Each number is 500 + 25 x the weight over its row's rms, rounded and kept within 0 to 999. Layers, rows and columns count from 0. Numbers have three digits each. The size before them is the row's rms in percent of the matrix's.

# layer 2 MLP up, 896x224, rms 0.122, rows 732-856, columns 112-223
110:477434454505517522503496436487480510510493507512489505527517487482443540515517514466485541531480505487519470519531474495508525476497533504504466511471531488504500493521498483546497473476476516494482516532528493505422522509513498484448549473468556453544483513504529484462501476457495503479512545520502467456489498507453458506535525482476
099:480474498490501522472460548519502497491544500507517501478466484512525514482521529421503488483527503530530546498496506486490527455513508510499489447506496513484542518515513506506510487465534499449464487530481527515500537490485446493506539470482512475492493499519540465467504531489542501487526546510488479518495482530507466487535529502551
096:479493524468496487483503551462444547550489511513497501495530524493543469448480511524498468497445505524492544526553462534501524484505485465503495491473486493459498448492498552468495477495494504509499535503489520504487453547478475527518493482539518496529498426509490529495548488565494486496461508543500534500518458536516483513503532441490
100:520497459543493476467468512522531494522471505532463521506517498453492512518474530507478462524495478496522514510506544477501535467536510484528467445510478513487471502483484477506486473497534469479494479517496478504471482522498479457514524500506501538492515499506522550509482522497551471463507490529515499502495483462491523548467511500513
101:497512510515499507518475476485527417451491475521468512506555479485486500481488512458498529492496498498504522508520503512495498410493475516514486476497505517471479504528534534521447509479495514470514560526514484474494507512485448525513537495504483536525518487497504481519483495533474506471390494510481547460528485516498467510467498504511
097:464542551510480489541478487529518511481490505454516578500491435457505473480504469504491500522511488493492483476519516471494553514492492560509472479510522528475528475528544524535497535492499496531518482548492504528522492501470454501518499504512532486518503520489540482461506528487521486531510498483473522510510503514508542506449450481493
100:492542506507461503498484498493498445493506522532496539525501485515483465503487518505511526480496539553486498564491514483469519492476447469511477491523521505526446491502487457497548511482458492533519508477478549539491471482509496498512494536470493492503501514489494503506511493476470509502510478481500486532552510522541492481460479505519
102:490557497473489497499535479499504523497530486479491482478504487528515437471517503521484586511542475490508532471491423514493449522506493487490454488503513497487509515530504483528508494526509509501516466538522453531498509487507488506542525471501482520518514523468515516449520516484527524509534508537482467464517474498555448517553503514534
131:488482503523516496529504509548512501555515515445500521487463512509491502492454510502514488561474479504525518483496478502437507442514548522471491485520475508482496511480490480495492467540486480521498500511549513513493510519536498527510513504507429523550495545462501511530493500529479504487513492464456541485482508536470482504543478519504
092:454474477511449504531510484464535526445506455527507519466510512455481480507519498457472490543502505501526536486478508472514541516547495448522502477512514484484502478495463458498543508492532475453496511510495514536479485474493513462504508501473479549508456528483467479527496529472499511517470546493523493552460543511520537512525499498498
094:530504504544491487491473482487499491538512490552465492524512518521491474491516479492491475479464474528470513567502542515526519476518479536505517491459455508476509486510490485534543488535508502470447459507462473513501500478530478488564503454504501488526478518501519519525526482517546499501466465512492517526468477519489482517515494464526
098:464539522509520487505547542513510531482484523505496516516480498527482496501488538505474543462516436495492486460515474503514486506480509448525477529533504493520518501523541492484518546490513535463501469483526523514470505488494484509520525530504477539506516476493526513515493449525478458496494488515495516503538494531533497499528479534537
095:509519521495522470460505494486543496544511491437482500501463495489564513521480518548491505518504514507498533489554491489516504495502404501518554520458513562488512518505509511530478476528501477468510516492495494509502482483501506477498521488529519537508497504554500505506448493478519475496491516436512472535507532497514455524499465494515
099:483511500507476484493505483520542498468533531473527512490500526510527446504463472488484512470541527472557520524506500442462509472529503551532510481499514458498487524521467498526461466522485465508485508515489470564507507529499466522521486547540514543483518505483492521492450517519453529523546510469510477513522503511517486478489518509464
099:502488511555497485469447501498481495511545551477467548480478467483543468505531504502482492468502498547507517520516512499512514461516489539494465523470479476482505538496468541490500498519527503504463514504529493455497516529490519511472479518539496496518456517538501486515458542473500540498492522499495521469504473508527500506531516529482
095:550427408500458528500501501516522442537477486495485508480500531497486477488534478513452536470475496489523499548510509501483520505513484522462508488500498479526537484508473474528507463519500501545492532503495500461457538515479517477461481499506495472498479511519492461533480495489493475492506569563497488553528474503471510540450506508488
106:506448493491513489515493445461534498468501527538501492541466523471575500490479518488495515508505514494459556462497472497525503461506499544492477496510537496537488520514478498531499521516491484535511520478520475545482519474479485527508495501500492526505533484501497528500521476458507464504499520468484508499491503518547496500509522495476
094:484483488485485498479516492523498483512491508476490498458512525481472490539482485486515522465510501514504512501515475535484444525516489536518483471488490470507455508503465501462477485536518524486544482501496496484524532472546537534522522491501535505545508484493528508515484514484512507505485481499491506509503533482486510520462537465495
117:500517519485539497528503456511518510536527474504518511510539533482500471534496484484472533456500506530500507504506523507524538486520512496510476475485493493496515490518506500498545477481515524514495504525472492531507511493512531481529470513440507477495504509463559486546509519465487497512529521521473478569484494535493467515500522512443
088:442551526487485523543514526465485542498507510474495542489510509484551479520482516498532490503526535465497479470481510514469456464535462498523479501490483504527472475547495542497548505473510487470501493535516451497507495489514501497474494527505526507492512522494491501505480507525494524490498470469516504492480505488556526528515498463527
083:451481474497469511470519544473500503487475514483510500522488518500506524492539511519491479484516526486490525508545491509456486530468493481478490506516484469528516493478530474491518514498498579484538490498508526500476530497498504478529542498515534489461497483514507474535522544466433462506490536491512514441486514531534508481500501496508
106:495532557539474448496492474513491485480508544483482521495483482514465496485464522537531476501545539562448476524539537491490540498508513568522447439494476505473476536481534516500532494488480470497542483472471497486532467483495465488496565489507487503475521497470501512514497507493482517509479485504461468500478502488515481482498444485494
108:492488485551515582479502494513519508522477522465526455501518525494465477510524510494481495531479519537523487511536504460524452479481551521471515475536542468444546450526496499503517465516510479510493523490495526483491456486522482501511500497509561443542476495515503503520504431490528524518489508490541522472517490480524499481483521489524
116:485459485491479476530492527531491462452445495473534493523489512450474472530534461547455487491485513533475480570531509471462482517503502483529508530463472498509511511478538511522454485466528514534563488444503499460539507529507490483482540530457485515514476497530460483490472535486461507482480518486467463537509515492519529517481479514483
101:492492471541572544491503529514539485524508494529489506530473527453506481472502514519481495483505492513490478530496528461477446455495478516520520496530482520538495512518509532531495523530535493500516487516440468473474481514485504453473534493496503531509475475532517452512457486459518491493530498507504491526461513551485539473524529471520
097:529493522516480492505454471510493512489508471542533482503519511536502457501466520493470516523490474499470469473507517451455555517468466497538493500483493524516502497522465463552540529489500489505480508466456510500491491514519461482527496507496489487528524521487510482530444533482519475488490482473504449496479560492513517526503515536508
109:549484494541533463501497478482534497492503515486524494487481516478499533494463469473500499475526516487503487518499515526509499527489502526484491504498504484473507499502493468481541479467535506524439493529496470522495539505497508514518528503517456519535489530483497547542507532520485520484555525515472476465477520527433499456500509495488
098:491514468520494470553502468522443483470508526460514485497487498489503508516487493451477487483549516530499529483502491513521501493454507447527487478513482530495439519479509497513486469505493458535507516516532547467476476481546508509512558516516502486516461516481531510492509511472509521536511549504498471527501476530510466533549504475476
117:451471489479491457540526541485511453500482495469448469492466474498512531541509506525510564486495501484466529491489518517458530509520506557536514487521484516464523471501491500493468491537531511494497493474532448532488518486515537458498512507482534535494501519468490441477506515494442533488519453485518528542511486480490471498492523522496
099:520480481448509472465544471545498483534531487504538445498487504513470473495472518485472496495469549499498535477511509501542485490499497500487471474474506536522479454522496513474489495470524492528506522487491516534480472442535487521463477484488517481483487498460510513517481482454519477519552517530513490534490534507469476488473497538544
093:496504479495539519452471474504507534510463532515527484494519498476483485506481475505440509524472506535478505487496539483490491496465455498466485519547507524460511481548489489459520532467514527510485483523521523509569478484513441532488517509537499506558509540496547508543477502469471484501505502506503531527505507495517459540489471533469
089:498524533556435520467526473504508519479498522504526478502477533511503474503488516507553476501489488552499499520514505568473466541498484520528531508489497493492504530480483524556534477493524518480468531566478509504525465485505500454480498484493510524478479523435534513529470519499487473505506498476480504512498509511535465480506515503522
097:539485456480488491471525535500513488483539496490504539548466575483513500485501530525491476537480538532504477504524461505467518544503506481509456550498490467515448477489471510489542460515507507484528505502529517532532446504480505530490498518499538513514503523505499536535508465487484494462483522497472487511509508514542507558483499466490
095:482486515561543487502519508519517506479491508507535465499506449526515500507487458504488504514505484521539470451486493431475505517534455497476532508466503475510465527555526483501528471466497480439519508475530496493515448494492482485432512510469488491526503528494514513456474496515497482484500522490548469492443512502524516499485538513497
093:529516519491563516510496474486510493497514498462508470551508491469498537470490491513525511459491521480488491500514510462507495481541570512509495493510511438505460502494506498513468464491525493511439512512528480481513500487517498509503495491528483497481515485487519477471473504489501514510548439495512496537440475532539495490501484495462
088:466529529501485518517448492533519538537489480498506520524529526546467514498484506521480491518484528495491471503513516491531528482497461526537500526512474493528508512471472503501456533464479535494452499503481510553478490489465513505523498497493459501549474502507488469494443557524475493473514518491516496491478484496478510484507483516486
094:475523522468479474498527501503521500515484480527483494474511496519505466495509491513474503502492497517478541506529499479441430512487519503510484522494486511466481512493459548530506487472523492517502509540513510477488511486514471491503512475492476463467505455534566465449482464499499533493488505485482475478537528501545457505504506509460
093:512486485495536455481523478497474465529507536513440501516496503508496533483502498512485512473494503503500530480534546484497522505525495488479506494506522442441526510500509507507533475460538452481478473541462496487507509461529493505511480474543483499527508500525493487547530489452515532504483528501503522499489506531474530521528526469497
106:512511489486488477484490543499493506527533494515494519474523495493522504499463524508504488484492555509506485489475510461531517500497517514473495497476510526530510508487500497489472450503495519522498482529498506535462426527491463496469489517459492504461471523532516559516502490516508518520506502517460535490514477514538491468496485467477
103:425490518467517500514517469535538481481499464488497525516478440465526504454494459494490483534499490529485513546507457462511475478535521475436479444509469521489472530455503505500461528496491479512537526459559496531511519483501547505518510519489475526531518501482473485475547509485509511478469494506469484576500462520476469504522521513505
111:467487460501467488501493475499549494470530466526488496534492512545485549492532502448497477509492515527474497514492509484463519472464510529506512553493564506513426482510485474495479520511499534521485489471488507500540499485480493484477506486526479478524508553459434523484482515501511490498522524455515545459486526476512490484484471510508
091:496479528518495476517506519483475526496530509520506482564484505454474495501503475488490529551508515501493516469479546496521466515489512478515518512478486524468461506451514526492511474496515542499459465527503530500541541492472521518535486485473472505503457527537534475485535535513498479515525439492506539534522482485499522527521481504518
104:522531531527512475530501485464475525515492505465480502503444486520553505462498486493501520468489533463534482484480501527530499452506524513522482493474478485474501486542512553483532518508511506494494521528524521549518540520465497472526525476485497491517533518480532537424505475502489575472468516506485541497474489523534482504541465495489
098:492468525498488510518467528491498505495515531477512496500501485515462564466495494502507493472508484550534473525490543514514489496489497510463499465493537530491468483491476498501500534553501528509498483482481535498478519492481495541530524525485491558441481530516483523489479542450508472497492493540499454464531523521490504499469422445515
088:477466521531472479442516538536490485466489494536472537515476467463496439536453498500474503446522487505492493477520517489541486481463462541485498512529444494518494495507497477482514489526499501500537523469459557449514502518504489470511489536524471497513512509525491509502543495519483469525507466477479500529531543495528487527481461471492
109:503499489519486516500527538519490494490509500494485520496511457544485508493524502495462517506491522490553526513495496471466480493471500452451494464510521482463508547518547531510465499465492502533505494516513462515543524510490505515496516522525492503454507521487473497515549498502487490557483506439515474520472477529505514500523520562506
103:502487502526520444510498528504516492516487497503505491471459537526526475525538520507469494485501508471501558502490483540525446483474508512496484474479497503482522484515468497500471484499530502525523491530497459509507479502510539497479521503506477497508558514465480488541459488480481533505457507461459514447549529515513501481496524521498
100:507469525493503468478573506457497464522496541516490487497531523522500493528532515483517516476520501526491517512500446513525499475547505503476485489563549517475500520477516457487533511540491500534516501493537532489507575496480492545528489446518481496467506496467527511461480497526491457536458512537475548511470464528498511508482479463501
100:430483528506476505538497541466482485526456496506506491499522485508467502488484525529515523490490496480512486484509520511492517504509450481496468486504544530542530502507483523547445535536470522515481525494559499500506483470465481442507485515492526477502473524526532504524486514481503472480502546508512490509484467502463485490551555473557
102:486480509540517509469507497478495518539508490501469525543494521486509485490481482502474466453462513503477440489482486511523525520523522489504508504534442462464524478492519500512540484482498508503509565500513497476456507503507501540516512493463532556543536511479518529449500461493536496487488480481464479490501462484524513537467482477521
092:510519508489516520472539477523503519521522508530491500529474525482505466475468448499487494510437492487507535531505514473499517541448515490504518502502476526479532498523514526490573462507495531489472448503481565510501483510489538551461515454484532473492542509485522514519488509502485488548504515508504530502507500498516523476541494475490
106:506548511491523501498511488522477509518484521515528496553504519500501496498453516528494510488492483507503494520507472466479498535458516496515520512472480494524523506526536527513511530506491482481523528474503537473503471522475456493486496504479508479548489481507535514504535527524448493524543526458524500482445495512511474500470454502455
096:473471479488534483511496484453505504509481541526524514481597489506509476509452505491467532502474528493518491505463529491484503502532436488537519490440510527521488498486465497522517444505509516488514502523452488529517500516485494489504534522524511486508512519506491494498439482521454545477468534486506514475482466517533483505503469503508
107:505494497490541528459523528509518499519473500558523507516473570519498486466503485464457492497489491469514512460525476483546544477515501477518523478477492452503543450486509501478484510486498467476483504463530517554476454500476458523501479513535498474511477458491462556540501438536538457485527528484523475497475534494519534463471508520511
094:522474514490515498461502486535525505495504510463518509495518485487506490449456476509499522503449488551492481507514472484467525556531488471509507483518511501431486441532522486531449507507494503510484478479461493533472447514514512507461506471504526502488552491530497517515497550492501496546504482480505491495522501498545481485468472475524
100:472474518486502470509476484551499516506498507520488524491496506494462490470534495485444436476496522496474494499512471515543484537481512468472523497510462514482472476492522475531498473482501470561512488479477514515489488482449536546468500513518520487476527476472472506531525477546501446535506523488468523469478520472500476466465432519499
093:462539526472482505500480540445501500463481544517503508500507482503507480492492542491528492479480516552515528460525526505434520486518523517487511505484512471502517468481547505510542503499517529469493525499525482500476517538466473530455509461537519496543508510494565489511509528512509507531486509495547514490532512518493505491505445518503
103:479496521515499507457504481514515527514511490503500469511522516492524523500484547435497497505459456472488501497540515436498538484490442567494509462462499512536521464457437487494494486496536486493513470508451510491479483454465537487511490475477524518495508479478517508474487523541470484474488498479524486522500492491513511462516480495527
105:517530520481545475489528503501531507504539462440504451551502514493480477531551466480489512466470505490484496473492502502523503512495525488497510458480447485539503472518494569479459493509455527518493485514478513508536485509530476528533478477503500468476521486469509503543497510455488484501489486571478485529480468530494472520499501516481
096:489506525504497517505486517512463460551518493528499493491528491482507495492512492494505452522487479484479532442496464503497524539548493520524496464490489497489479502519511490494532505468545496478522535463536481523473478523531520488526544473523542494493489486533525551514512488518498479488514522484501474506523470508516506504483483468511
104:515493513531458509509522497473511513495495507532490536468494496531507530510483486514461480487546526541487559538457505506508510490502468511554527478503507531483466526499501507511537481534472548485525489557470487493522427488508452516493472521472516549494502461511504487476495479466479521473474477495522498520506545484506488518503509475507
109:466452522479465451506457460539492471522469474514499491494491488459480538488488519523479504472479489558485534487502494486505542491507527475525485467465462489527492494484502523475515507508475532442490531464470520515535490495479461493464485500472476550488506510501499497505516508518491513463479511493493508470482470506555452472490505532502
100:524491518485494483463534503522552516534538461494505508496497506477466501496490489482488521540519460516538524484523446500512512509497484514532488509512487453482516509516531490488490469500486457468516536505526458505482488491557490496541496501488491503502512496491530510498461500493516466484527513523500489544510489487503506462571460500514
089:535515464483547508490459471477490518527561487469495502479531490490506470509519511459502509509452524516484502495489510520517476513491537564516507541518513511491477438478497521499506513484470492482491500462492479477512488514434498493484533470486510485524494489494537443490500488470490500493491487512487467533510498551476463517517501515486
110:466478527499551533510481462472476486496512470467429529502494526499495520451478493469490524442501484503530533509485518539495480500513528522525469480512473527506484514508506527507511525465512502522486514554483488506471516527514544520528510481499510529484526488512468484524508527491532516470513518538515508479532499496468499524465543497495
092:492462506497462485495525487506523489487471557516499491497440519481484480477523479494482516528463470473503521485468472466472527469508519471508447508507476530466557479496500517517487514463478510558510512439502496512513470454435475510479500484504538470503485492505471531473503492507480494511482558495469490508480530482472470555510490519498
093:498491474511478502481497508529477520490461523521552475461476493494460531502519521492461462508496480516545520478532490476499506475493515483477479467484491502469527548488517476500567497524522494492499475510515521483547508560507514510517512471533496509512485488497485459472519477513515530504482542489464484482514514477534499526457483466564
103:461515505534489507524522483561460502495497488487488507533483487531489525503487488477493517479532517481484531486477505468494482512470522473501490478512514539481460507509488492482475504471474481490462495538465501483498500502479533490506501460549485526514478421498547513460548466519482539521504495548497561481499492481485476513482475504516
096:499521486520473494486510501470510463470496520472509446479509509498477525480522513536518533536468461477522508472524520487463511438480511496463460500483468500502525534521521533502465502522549498440529523473516522506490520525516471512538509469487539534536495477477549512517425535527527527503508526448488471478477490520468554495491481506499
103:492512468519466457506510491513533496527510491539484521515482529474473528524531439510475482549516524462491519540497478494474481482511521510449524491486489505518509541497531490500529484511478514512555515486523539496504481477490531528492551496500489496454509530534495470481532498523454451508546562482473444521448518484527543531489469468497
106:477478520552479521475491496486466518474499452514545483476520472506517487492484541483488480508528467509496501518492555472527520479470449523477524510470505501519444531454532488499482471507478481468448520513500486497505473524487483450493522491466490520473439495510517508497467526497509505517468529514527468472523437488474487469529487494537
108:458501531472478563525469458539485498514454508464461495471487487486493477508477508468490505487484486514525465524498527486523510503493473526459530529525513468514535508459515496465490506515554485473491509521499477535513463503507493556464520451461499506491541484478556487496492499457512494452479488487493470501470537492526480508421533497525
094:486487520519493523519539494484532478445515443513429521523487494487527479535500499483481497447472505493501501526492503479477509507483499495524522492477501543532482528472509508496521489523516512491494536529504466475524503449523524521494519521479473478478536503505500468486458514499501461493501458485499478477498525525491447486503513490529
106:534492457516490459484500471484540487489486526532512479488526557499473507496517492496506495481523503548517490521511510455504483524515474523509493491528533509493485480538461489458508505506469570497511473482502509515486521503495506474510488461495468509480446507451426475486483548472446464507545489519551528538473513548520492544506497550478
106:489460556552470497502488482514497512530568488493533508522480471486487490545514501485522539503489486486507508489465535480531539533525535477501561449479454489491510527527503499484494484465523515551468475490484522513508488489489537519452473502463511506519531500505506517517527502508489478494475514453511502513512494494490468513531497528460
093:513501551488472492519530481479521481450546503507524481543502543500501471527506501496493497502511473504477501498546490487462506516510502505512488503476520521484507492530473528529495461519503528496546464510464490542513480473490533501505536457492506488489500479491530477472542487481479515512502476494477542517489525494489476512489524440508
106:519513530464494489507473520484454460470523468469489500470522518487540460501489459475465533503498472476504508472479489523501537525479532470467490487472494500498513495502489500525493472551474527497528501488502556510482476491510476536493521528502486500462522526541534470526519531463503499503512459429521526503539473532532483484459461503523
094:525463508510450542501495522489507472492494510513485512459481484513540539489471509495487498488494539511477530483504477496501445457523524517489538493501465528482512486505532487526498490521520537529496515509505462517577490458486472532471510510536523516521463474485458501520500488517487496460511512480475547517466517534493483521527457481517
094:461512484516492500476552553508450461481519479518487462490518495510491474481454510523496513477482471524460511493520532521496527564501510473500518499526522472545513508559496493485503505496461507517510518501487496514544457446496514480467524498499537472495495487487518492482491454557490511532511527483484532557522480525544503522488486504503
101:493490476520473482503493480468482495513503533508489490472487501465495449511512486519519501505480499484497510509576486513514498528527493492451473495480498448493518484493512455486498550483512437498449498510502502547483487507517479540466470480475510463475493528514510477479488516502488512461529479543530478440499533510536464518544529524510
104:466492494504541531522496495504512440496528525455506525470468505488485533464527499488482523479488508495448522498529467522513506496514495489538464475534459543486491473485503515450471529505518530535510530481516525484490574457522525519515517485529488533494495540478449471490534539482487543499499517510496536518529490480514469534502509544510
095:494464512514499493506518538524527504483526497559477509476530482511505470487525484467474520471465459569526498522474577496487472526497483483500515556482492470507495477479494517501449517454489514488475519483503507511492498448483509532526490516477540497451486510502512482491544517512540493509509503532501430494491533480487487486538474472508
102:486492460503526502452459521519514449462526469499514551460513471519481522558481520504520487534469475514484522583517468486499506523494488496470478545515455500532521462483498487487537461489526523531530518455460520482446491491500491500473505509471534500502492526515524504509487559448480484496469540489438450505522468490463447495476497482510
095:490510550528495472507463541459485498524487514514486505525544503513501518476481458456485517468474521494472450482469470468463483477500511492439464501518527514491510505503512500498481508546462523468463510558492519521504505508475495477523486473504491509506452538505552468509526528514547528532493530496475453501534500555489495512491499466484
098:441513552482484464515472569526461501495486529485488482484479526502479496485504477526500518549489509473513461483509508466493542507514518506490527492459490519469520493521511512505525497487466543485463515489518482569553464502509508465513530575508488447514467486505465519505499499454531477481510525480524476471553497512523522512503495485485
101:491494507462497508503460515500480533496495473523488517483499493461527480512500514499500555475463509484520524492534466496521461460479463492483509506504547484473481477505482453527560456490488494529508469529484474517504504508489482462500501521508516499495486519552515534508496508496503476492495461494506484550474520517463514539500511467507
101:505531464495507488509535475534492486429533513481469509527488532467463555486496519477510503532500459518513500480505500497474533521475473488487509476511483565519495528452556474519464450529506530504539477504516525524511508467475442521495505468485487483480525502531513494503516520488510484509527491474480507510503481516501450529515495482527
099:499525480508534514529462512470532538497520472508493492510481543485501477507522523520490510495498442462492492473546515453503488518534552526458509527529525480469505504475463514500461511501546468491496480478521488554496480487494479518531501500433452477511508488551504550496553503524487501484540514550465473493535529524525506495496491520484
089:464521504500466479493481541492473470501496488490525546480475490523508470504507551511473512448470493525549507478507492488486547508506475518486463518533521510496509457478511460499495485535537496505508503479522502472498505514455525539479512454516506468489497529481486539463471449517522500516489484493517483518488507496448539458504514525539
107:472443481528512471489506508495521490524526546496487471486496502477503534527530518468500504523525511494504450551509474495473493504515553463468530506513498461456511453501444477512517510533522522489449495534466519485501512479466523462503541480490538505502515496462505475487489498474490492490483537508502506470444518499500493514479481486478
098:513536471512501506488484496524521508540476456491501500515517484544539487524508564488507525511506478517523483508509508499500489519467517473471527484494496474533509503491540488484509512530524482471488479576510496513454527490511475472518492496520481471502487469475520485527493511481490513511478531455493514457473538522477485473542512493484
101:443481484480507517511494511492475470506489529506498458474468496464517520495494472496510519481525518547501498538485467502504501510470537482484511511503484494521477501510558523476477485486442561493493508502508515531440503507501523502502527490498489530492510552498452500517517482453557516513509554482480489526471498497530511487488508477521
087:471499501502535484502461503505523531527515448492491506477447531559509527494481518487479521481482489458517482516488515500506513478484476516550506474520514495472513477461520503495563451482493517493497500473480502504477506498498498492501514478530476462499487501494514461473502455503484498512466485511503549488521510465491519469485502477487
105:505490508471518465511484477508521448525487468468561453499512470542448457492532531503539491472483486524508522526520552455513507479486502472472512500512533489492492476508473499509468536527501491526513468458508536524543508480523498456509474494520530507506463458490472480512532525497472506470480506482539548529472453524495529558480479511511
088:532480482500457484538512499477496494522554489471458503439534516527497452531487527552437542506484484534514490520464513503505480476530504466519476501504491493508484470501458534496485528531490510477510506503542475470473487477490465492518502491473511502476491480518521482476508495495519478521490510469523503515514463518496493478494565447523
095:534483516502489495510544495458507516505517503499483541548471484509485494537524514482499475471544516510498500495464480517528518493510512489509497466486499508526514492491517461525570486507489481475488507512494482509509500481491483551466482477501540552497545571486473461472497468471489493536484502485523524533494487470509484465498439488526
091:477441549509528484500495495496473486483498521514494508498489580520466491505491458480487510491511526506485509529493502476487507464505489447484531505480474515505513508496531525501543479499469516506498499488510480494510492502558483465511530518465490486490515521488496516482499478521514509533511463456525471464533554509521503476537523493535
095:504503489493450495494506511491504509518511483505504522450554486489512525506523543507457470506485497531508486516521456461483464548512494471470517537508489495510530506478470478490488524481476520497477534536528507475502452465458535492520517507464522500493527507482509499493498499474472518525456470474491497528493505500541481497494532536496
098:493484509480513482474490475499495510510499445518532507482491477493507506507528510501488512534511470493462466492492536474462506494539481519506490528515485545491486477445453480529507501538486480517471436501518507481488559503519487469517476503469507491566476512493471526456501561545533541464508507481484489464522509509526481475526495502557
108:501480531470508529516512531492517468491544487519513510496480543488491463491519518491515526478440477560516526445483487483521503512487477532521492503509441491542477519500496502498486470510433464522491547506456480505494467500548492493540508515527537527476499521481543465490526465509534469508478522538508522499479508524523496522528477501473
104:496540530548498495492462477568479519497491493517500493472534474505496496468498505494519455518525538445522496506509501443482530498471501486493505506527515524475509492500458457524509487518516555476466483526512492494494498509484547467473495469490503487529524465453514531484513516553481480532449487453535530513489480474523462503469497513509
102:504507484459531495503495500460512530490515524503501481487519511469477522537511500458469516507519508503510505472494481475500573461485458510508466502511468500502478495505515477498530491465514533509510495516476490488521496504493528485541490493424512488538482518485476484465516533546477511519491457456519506536470482504503457497531508500557
106:568527492520504481505475446489462547516486510510520463481495495535507475473512493519508526496536506451487537468485523502514483486475558491487464449498533540491486520500531473475492546492487513459437527544530496506511501502481462483490544485522471512476467545482526493531528461524501508526512507504532511502486480482498496509471501542478
102:521527511514518460511490522466466497501529528495490498486487507505481493478540540492530524465512497489495433524483504512515473485512486489473502490498526532505522504472457475492487522503523500483455538500479485528489524538518541509495476506506470468505484488493464492481485518518573526542505557552498446488521456550468485475535488496507
106:515486488490492495470518507475492471472473528508460523455571487522519519495494474504525500489485446475488536481511559502506511491484517453459504467447470471536523528482478532461514514462524524501514533509515479548512498510524519475468537522496513507549516460492510446459528473513469501486507459463516511477529499534504507504514494493535
093:513502494483505481463472506479496462500487456482545480525436469500495490513554547495478523492507509473487501468525485495480459477458517475519464505486523549476472478487486508485481504524497532451510510489504448473484530497492540512540491477548493491515492486484497499455471502496513490508462520488535527482486513518513494461539509502535
098:468524560500498465475538480502501501488476518500479484482489493489499481479500507485473515507493485502517527454517495484509495451528492535511513497514454494500470545462495524520526516506484477515543518545496457522518527474497504510484503494530573521474494499512536507544451514501475490499498489472492498489474509522497508476484481493480
094:522504494534471465509510490512510513488520493517516480513486505496528453543423482525441453494510507506524544520491498516488504543488520507460498489456468466512518540535543481472545442499507462549473501494438472531477514493477504479514471504468490478470531495509530538539446475536533514520509516454512487467473477504500472469492517506502
090:452535494501537482514509543501566474519555489511483459483499494506506549506463481507491517513601479514480516497523506508478471527529517513496528487501467541509476511508490464524465469532484499505475470516459497556479444486470534466504493487516506555504511523522508506503487493498512512512511458480521500498488539515532537500483506495524
106:484510510553472505532518498509476553504497485492566562530507507498515503512516482485494470460478468489526528488498494481499531514502471470483486479520463513500512489499491470512522509475529496549505527501511547452452529511540527502502554498514521483443463497505554469539508495489463488496504524501488504494485517482447458480490461520492
110:516523523467528495492500499494479515460510502474494536531478501510499540498488485545503561459489538511504458525521517523511463514510515480472486415457502496493479526518543494515538522479505471478515510493494493532488491542463482472504507507492533505477515475497530508505464501513461463509482515512510514542497469498524460500491501467482
098:522506516487465506495478530484505479478486505470513484514514543566502509468476514479454475492489499549455481486507489503504505492524510462481524474495512505532516544520497489513537478492533551474509489529474517491501484477490511471506531549514511535494531462497470458508493526474502481499478508469450516529525517517510605476473509502498
128:516471472494524491525490479517535501503499536518534503527517544474495468508483514477466518496510495445464504568536515462467527532499515495470508529524556532471547461483529477470496533441516490521517482507493505505450497476495552487443504497486507498479490481501530500520515501504528504525493526452481515500465538482524467506521532539482
096:467527503481533509461486514502540514516468524511531497499511490525490496508551521454520514507470480470528498471476501536485490481526465454517480491502480538503468464506521433483512512482523510472533469544464512526466508428548469470456473526492527452485496496465523498497496524501493494517503522511472494490478531508517530521509506470525
107:508515464466518540517531474522493522512526511449503503497492497479483499500487514486516487526451505496520532502511500527514463470501502525523510464472518523496475454533483505506552464508516507520467489516469490478474513489485484490512490528470510534539527468454486529512493523466499490456493503505477507517485460527491451492482525488489
094:487526544513480491535470450509466479501549509460547468443516503545515496462490497532517508520498511532530497528483500491502488458510468484512484524518511474521538473510463465468496505520479522464453486519532474519456500469536516503499503511544549552500491561481477503522452526527462519501486515462517511472500521540530473517492467487504
103:507503554512453538526505536477492555476465498467497493447500563486473515516498476519457508487484483557488509526532487507540545451511473495533474479499536516524554480506532539559522498475496534476509526499530521495488466480501524505491490450510469482513488495521479514492499487487513519496452491521536495471538526505492497484498513483539
102:485535475486472497507489483526563511541500494477496525503512495483545452522521496513524478509539519491516477510488507499503502503522497553492464501515542525462518481531472513535449507461528474497519514513538506480493510489474515536531497480503459498553530501512495475493541516482499517523525492546508480487518491513542465504458515468491
114:520459471546511496468494492497526512479483464492501497467496512474535549535524519505475486487472461487535504509476530506542557479554519466471522500511506496483510465498529534501497479519499499518520494503484524504526470507487544485492466497504506481532526465505518454552545535486514501486520469492526473488489456524464491506512520468527
114:498501517518487486463527488529547512476459529540506481499492495453482512513490530496477487484483479517514529487492498454492501513478423515428495534517529474519514539504492486496487458490514453518518499516494535474529482477487437485503495499522464498522467512500517492539479485504472511536507525499509534508526446488467544498538500471485
091:515506488493483527466520482481481539474510477523450526491498534480493508505477532488486529494480473504465494484485498458512480504501500504483492479499524480479543479511510460491521504469522489538497552537495480491507450447471502515489533466568519492530472487523462518518486481505500489470520521499538520505493534501472488543519502489503
104:484508510538496513500512514528526529493460492520489472490498512511453503528489469505516503471486486471497533505541540483497487514534501521484440486474531501527543509494442520534511523478494488517509514506516531499495547499527470488461522498491445460487507495505491471500460502497511512486473489498491456474516460458530544508534501484501
098:469500533498469443460517477542540503470483481485488479496495534491517486449511492467488557479505478512551499494523547541534495498494511476527468489493450515488495505497471497525482485516488492553493413565523525505458510529452477522503487482505554513477493506502527516495525522534498488516488506517488520524498535505484544501487485490482
090:510472551536511500494493474484447516505551526550478537538502485483502477501509515478515526524506509451545486480475527489503489523488521435529489476488463538474528467521485519494505509507514515492504481501510467509521534489477504469497506470510486499515516511490498501499498500478502519546461500448492500530471526546485455468516483495528
098:503450528516516499517499445455506563454549439507480522503469468479539485497501473473461479509484469467473456534470520489524496457518525502488468501494460527543534549542504462497488506505507464509469519520507523525447498475531499461502500497509484464481523480484509477436534539472456517495503522524483514508479489485511480529525487470541